Part of a small language model's weights.
Training: a variant of SOAP for these matrices, 579M tokens, 2386 steps.
Each number is 500 + 50 x the weight over its row's rms, rounded and kept within 0 to 999. Layers, rows and columns count from 0. Numbers have three digits each. The size before them is the row's rms in percent of the matrix's.

# k: layer 10 attention key, 384x384, rms 0.0621, rows 365-383, columns 0-127
# q: layer 10 attention query, 384x384, rms 0.0611, rows 366-383, columns 0-127
# v: layer 10 attention value, 384x384, rms 0.102, rows 320-325, columns 0-127
# o: layer 10 attention output (transposed), 384x384, rms 0.0922, rows 320-325, columns 0-127
k365 087:487459571427482513504506433535534501481487592527498573483516615491453544402500525508507614500469415437484505497608584484493464486503527434549433512426503486520455507530522469507479602452506445486459485471517489548530502461537468506547485448467530537550540485410547573484568538412488479480565560451505488613591510547445492584495497552428425549545521435416401599480484550453529456577462
q366 094:456490460535528461499449504515457465486540529544511505466460521473528534411496526453455521470602546524510487518492521551569527513529545486409504414516490501558468569537473504576609496501417482421457483468493583514450443450494496488438390505525495419391495510496516531495489509461491540483516501489519457507502570476499368554478544470538532487470556437520424424489558496619498529470520
k366 087:469590501502466479495580557392465508589592492529604514437584514543537543530427489566451458533419514516441499580500540578452398480508488379472505519480460548408554454590559394516466504638539435463526501556498457510494624467502432501486537419543487470595397489453417449465534565591495482526478429425516440464474530533495452504467461443509487508447393418508478491449486522543458471506572
q367 093:508471542548537461458471522471479461476553566474466416444387500520481465543493471551519434432458498448546439526372360553513522469576553584512468551517573486501528425476563495553521527485412514519526438432582513577535427492510454551445546508520586545512437476545492521568594565525595496639509481426528450481520464529553587452444512477515521513409531488575511506480459478478534590415465
k367 086:586544509455477452566550505469518576420514481415445536552617434506493499469491525437595513470473540407596495503457457533456476497555496435542506399470491555529532559507372542475522494516504399421472594556393494458495507469565542460567510525455518422600525473526613560516425478523391431524484493547539477457480510477533457532473410502414486473522484573380517620464505500495531482544535
q368 088:595577475495410404467479586546409478446474536454451470473552548509489451456543489474515492473470424564497589529559577483503503528523507417504488474538446451506477407511466491585470519495517485447483467511452513464507489514476491508487511511554435510549481477512460539494524467498452499467517433448571426518595384492476406466517465579554571506570502410491497438538557386543460486514476
k368 083:423530428464514549523466420536476453367482545511442576517541503560533557523582526472517542457523578533422525574495476511547577499518479529506512530424530430461467438465502496510509571422482593527485526455491350559505466540436522516518520531392548642440489433543533461470418600595553512471523432624481488607399564538503512475585362555442515537540473527461575489527556518525502497470516
q369 092:505469513514575574604574560554487486592492545537457551454511559520387473505539489500507488499551498505558550504475560563514474398458511443428475487484468500470398531488527631541477518516502579506510439363469425525512408478569429562433447414455449562448503556410446498471579581526550474449466519497430426451566500546461481487499511457469516500448480497442535570577391479580487500437454
k369 088:519578444445455549445494447500476437428454495460562500535470516464487575535571445516588575395484484423491465555575430521477520361517502468542465451573543545401453502521572467566394479468503542471561537524426492503536498545523430495536497433589477548556500446434456532568473445472362530472431426424534426516496517484450547467514521460526491461537438453512523450496456587485484436445525
q370 088:625541450489444460489419469482510530497447525425479577507469541553411423515530444411511545548524522517461485495474566529513543568538429488509458464494407490574458524454489496444516507460500585525588550504501545543506502508447527469516519615454557611540433442483550457500437475555459501490536406474495501398521511469442507478543528576364493471549424489471576490496555480481503454447605
k370 089:523421483543483477460513495469415542489454573492429515464585550485483451504441483574529482420554529455388420509549473540559559493532553502525573492595472515465512459496595454427503520540536597444531550475498459574505464435520484634457537533568492566416605498467458526572518462569508484560500482565388578511479418586515552474469487468501511455525499439498552538506491490514443470533491
q371 084:461510495611466525442517528487543526495490499526454496519421548481561482452484463545566496520569587512442504480433445475430497524487401488421522399554464524515443505446455546494435548516435502509586510476360443487466522511521490494439471580483539543506510469514466424486638465463495518450525513476497460607549498470534520499538547504528400462564592503462508494531540505557460533449445
k371 082:456529484500432551544535470538513494578560499508470530489490486523460478466549516494437403504541549514510543533482519482535429430474591487537549529555528520573518509459625496472639606475525489482491413452463445543516482425514480533459520525492594462552547506365476545552483409487618547497581511488474559497488490573537417481475512535534600456497477486581502506475426516515543393560507
q372 087:514445596525509544513498573505449463563516493589564446534488546524603523453533461478446463598475601447440517511571492440505511464499534508585487500572504499441491489481571450504560414512625588439528504477486500562568474487512440415492502508526499476484433422549514488475497562466489492536507556620509505588533612507396480444416470464502554522457387502507539450451565510418527469481523
k372 088:495356469565488468496529455552536376453502516401502456522472501437526456472529658454486434451484460395486562513551581595563473493487481545537492496466493497503521519523428563568486506479442482582472581450431524462483573579538545468342478509459582434564495384537553501498522552464527602477503549547474419508499491487463458522451531564516641496482562475518486539564509495468381484487452
q373 085:489497563555540370500470423504485494570480501500449414478540553503560415502475526540609457490463645470514457498554643587456496587490463505592449519549391488511439510618631505472506586480404480511395381408575504504467465492467501561511476435503524589569432522569442476447567459422529474506446458529465557513489530528464413594469477388477468492413484486525476494535475490543475502489523
k373 082:408447534503463645526559513517443552507472487573487596481512518530363445449440557532538532504608371462497578461429528430494488530427515470582541475506561485575533529462490557541530508543566446506462471498513428481464541495524543494566374506458508458561488526598497495467345489477549583580447488528533463545556315530509475466540524544608514457533487549508579505536477525580499522552509
q374 087:429497387494588447557486506484525461508517476489529484526485511527500473501567329498508479487488364527520513490482530482509557523474489567560472546557522521467510439427510388495478443526529578533479430589538530486471560517531433590434480485438539534510517528508440435525557500505500468554485442486527612549513492482497500517500439417535454494478446470456558474457412483494560460510585
k374 083:621505511515459545536512552429525468537558482501486499447554470506429458573539494439518565554476457444492466408364463457527510534545603612443447477469489521550485606551465498496421564539532427528554532502455530552561470452533464597481468545550456588514440516478537459477590510393486480485517502537422527607528448496542529509458523492491533460583448431515452412502465480487592452467539
q375 093:524498527513594446527546522510474514488532539457468465566530459603392604495488535496484552473468550606450530576515597485480475612609502464448438523554537522566503510487440533467519565558525523584457477471492557549468447476491501573563522514528512625606564490462434511436509465464520477481353502503517559525463550434516532453526512483537542530505503531498467606490510493497500484552536
k375 086:488412492489523477533495476518490464464510436534428536498489423476437515460593547471432522510526457450495643447467457560459479504442475532462527428522460524463518506524579499594514550565497546415577573528434515566580463478445519457377557523432474368461410434561540498477594546553508417545521456523526479451513519447532503573451520526508475480460531509512479525392542391439528423486530
q376 088:426510459443569538518478539501522482462405507517551465541466487484545477566604463545527442508485456450547515590455495490567563514502477433416486515523553469505523536563543540532460453548530499531543558545461441541648589529415495490416486462494562643602486461412478393454465531350494521554503403428491588544491542501509495534554539453584491403555490456628471462495552460378446514493442
k376 085:479394507537468505463434432551466543501579522468489568510467560560543507463445483560488468391522537415491496486509497413479464528487487603498427557558530500562499468483500549529443518444436527524444516471420443500561496480460478392453352577541560521488550480487497476487519526552480418423528551499516426540552465509449425510475393627546524591571507623505444544572462429400500401558520
q377 089:565485527507503450578428468484541517531490577518482559483522451614559532467472460418489495559604447425552534435502395512512486510506395417461505505528504547537586506430429516500516484489448523582502559523483468484463515443519503557445554482485450546514455517576460499534523518531510411479553536432506499519482550558571531483547553483462572528594490465551417531567506491550544452504556
k377 085:458518527533481407458558481424526501439645590471598485542516473525544491583503622469588424554532513536504466472507560503555437499541498426517387515482493453516500593505533465497549462562610533492542503541599497497531453545529541398461575467486508496423576548435526516487461479501461460479416545536527400418542517480423470519492505541536572555493535443413605549491640467465635485514498
q378 087:479502482452493511502517557535617505413533496491436626471454493525467530493456420557479512490509471497523571462503495503566582523445468475363558532553487418485537542488518523652555407477553505531532600572451499480471533431444452465463551608493499546535456408455519460548485417446490487575479479576483546591506454533530574535459502393491531394485561478490560528461539533512496520440549
k378 083:401484438564422444415453462471489542550505491433594493450575397462454468552512562502566466560465557526514340419485509532510546543507403476448491466425427538496437372550500522553542573472426562440480475476422489598490474566532563486471494474550483518406539511532493561497524502474471490576561483488506508508585594508547473534519505517513381525430552490511523493552521486412489534537478
q379 087:573534503510599468434469462552479508524492564534526402513499487440486509493508530483484490523524519494505482547467511479581452553550392494444522455503458442555587543507500597617523531478503483498513450428512506433557493524546497500434503529488462539446441461505543515556516520443489423528516467404477493493554462436519494452447511580530479523381545589493474442398427542401542479530404
k379 084:432493515482512456524554511475467447455479451419492532491592506476445512562491519542479473498551451540464576532506509538413533441493510506505514494559494470393507499439386557522508539480458464513526400486541504557507410625486473508488465535451496445564487524612550450516501516499483523540432528603511537433425545479467497515480451426459428467550458446472541579360584483528539442542537
q380 083:488589636464563544391440551504570468525486491490559409481482483598480568497499528485447457461567499603515558556534527553531539552632517612516557452551542494536515485535442451521550435477445509515634516460520473460476510582428576503530440498585467527541511490477499575508493523485515430524576486499621513476373436537498487466445509496588506518406466502485488526457440490586514477467484
k380 079:587510555523535457467564599520489512610467469448494572584456584540470524508454467540489545490563430541513514533400542430446539503404543463540466460490587498470478494490583385510471471537448488523464484443469498495586470491510551456506530530438502482485462432471481514481462439513468476513467503618504395548481517523594537497532562510458488472448537418534440489514593480421506530491609
q381 089:480550448475613543449525478470556477501413473504513571493453461477610505564360502504474537502504431458463392458505454468509573445507451455489498600578489504480574528483558429571473522541487487449525416511423544528464477455453514514503513520533508604447591588513507395522612540462477553397480527503426498515537578526464492521498487443489574475527536447439534490542578556543628516513535
k381 085:404451593575530615490455563506486480524532556504533364529549575480453382530504511600460454503486459443443512507526455519473514505514544488544505514424607518545506544506519476538559533509520536487614465497499417552475513523519428478435424460485532486562476536488502519482552434488424478586497552536446499441544530439446556496414492542480514582575587483487369520512487567422517539484502
q382 084:523535465466509484547481476412496429455464547468599519536567532477487489523468476469455423470457560537491427523515550390565487500593520514404440549522550531426482529535472502523448491626488549460470459433441612540462503479449489550509528474558498476532505466378517608516489515439448570527453524517424527526431430498557534449425538522497471400358468485508415528544431448476493479561507
k382 086:576373539474465510537503504577548512545597404485372465474460424535620484441419575488511423511446486500542583509555585536433550523433589572541523369533483557513463407485434553460499511510498516446519511480508476500411552480602522475499512484498586487535478468524499408475560512564528529511490553556514528536499563489535509485590445477540503482556502431537507460517425438483427459427480
q383 085:434543493530505504456427522549583418489477498551429404477519485440469499547517514493499430607555443466523463532507514575522527508438525492482587469564486536431537521466517357546471465553500495589511404444439580500495512465544476449611461480446509561520426440510421540511457468560493528551358474515560455464459364446457449532546446455552476431496502513452494509571560534552413526451516
k383 085:609525498549528562573499446530496634548538499503511478593476511530499521455610483560569523453532571473475464498596503469526615475514460518518543537584558465439460479455508494603474625454527477497510501548468494378538521558495550585491485470479474482583655390512466501484428465570462505518606500498512540527512427526572551428519499448469550598414512422545535411521462429558462445526407
v320 109:466512606496530421371515539472473436509581391516540507519504584487459453563521454499444512518557464484468446537499425507556554522455526475421529533559556449503512519448562490494411444466547504546518532462536520396587521528497496489486474531510572528492510437472499513443541478474484467445576472461459474379480448442406529561545445438535538516535487535447403527499442551506488519500551
o320 109:447499429535442423420529557510512520491495470491553536624464573451408564526546468534553458520514462453522521444445595382515554560404408395485427602571508470461505502533483471572412427435525546522523622538488517499543480501476483538594511505579480526514544456503534532489492525480536485526571460439523462461466474526485511500499453431487514561434533520494499478591409501492484513468467
v321 116:483498492504605537413560516511488450382529578490516484588534557540437469536388414497530593497417492533486508528554479504547482470433565516527540589537511401444483496494491481515513459570461402608494451528527597460501509542527492484464493452509513591520503418567359494467449501484410477501498522357413483514451544473491486512469592486505447554566436535522538516476525449390540528449526
o321 112:485607457512479472534442573411595514473563557485505526571547516552519450561451499499536575548469481557505543501519615462647540596429571568539474524517509473455511526462385461461461472496502509523508491514521550370445441468505485461489521524549405535486559352553422530455419593519467513515445447427517477579502523504506497521480538532489433521477555459498468378558543502420465503529585
v322 114:502440449483496427564495435487453499495559517469574451528497483466509511556526496582459481423542532416426461502520531518507496489392463503544566630538474517528520472564466580503522492498437480553530573472471480512537541542519521507498528519588503503617554398458486494538554491507462545491442487410446512508516483494520505532513524449503539566456455553528485434491540458520564419468472
o322 111:497487481565440574486561522512557437509491523522477469458498468480467519475464581442482391490539455461558477545513456533466566528572504515498527528501533461459516549587455518456591440445441511521507538516488491476492515524510525562520550402539579500609556547355412480467466468507443566523521441464489466562575389535466518472446580460496431501432393631518507407467559434533563503516503
v323 104:535543495429569534548493507470516489499450539422618494405472533440608566570501577446480521589524523503504475514455481426513527532457442591434516498480443576597500528520445467507549436500490513523494477529479442430395462405454416474496544512394527519533565487435530516613528477472380580489515515555488483535493484458439512522518456487584508510441552504456490495463516512459461523467593
o323 105:485459543454513490568543485567483523560497596467589433367430549428525530459509640463485498590475636508495520540491496514518514544468478522527508548469452496494605564503448496465442443583582467509437480626482515426420502389493444487521504451444475445644524512469575605531501435455433593409501503528483477514500472506487530476456468533495474515483560556560508529507450568457336472477507
v324 114:531548485489474512453471513419586511461580558513472562486517522451484471480517432462481510489446394568564507561570494462462480513498554572541517434450516435536519549444561400609520416504651496469550486533540523487515401461548428521522448399451476570502472506538477515511385624441483488537437523594492474539500470559541498428548481430481530448552469462520522512442417499466439510570489
o324 104:530505439481467471589441481526556519506520559419440486390491542450513535529497452462527463496485404542492506563557576387536477458471527586527571406456463489521478507567549499604525412505567452444469540631587544558542464448463542460463429508517377560499524510490544416553526547453505473551389494527527476535485574520473436486521477556513616529613472544511528508566536448485485423458467
v325 102:496400485452438462483498568585456490440492568398550492466567438572506562489459529441470468458449400539491525555602521504466479535395448464508540506560502453550429475461447513517616546478574560480381465580500530507559525552504488418525438493483413521477526501493471506512489546509431463497420530430409526538468605569485375578476509494501551504572487451446561595487577433539528472525476
o325 100:529473606465493508499476518592469442532460567514525568538622498520486510440535457431479450526489493513554519530579492470473558472454472471553503482472549487538463523482496529462617538523523474452375417460457579476510588523453488520475412456519464532542433494549408518461444575546522511448413455427480480495533532609509426567497493601414378564474502593488515569533549406409522629457391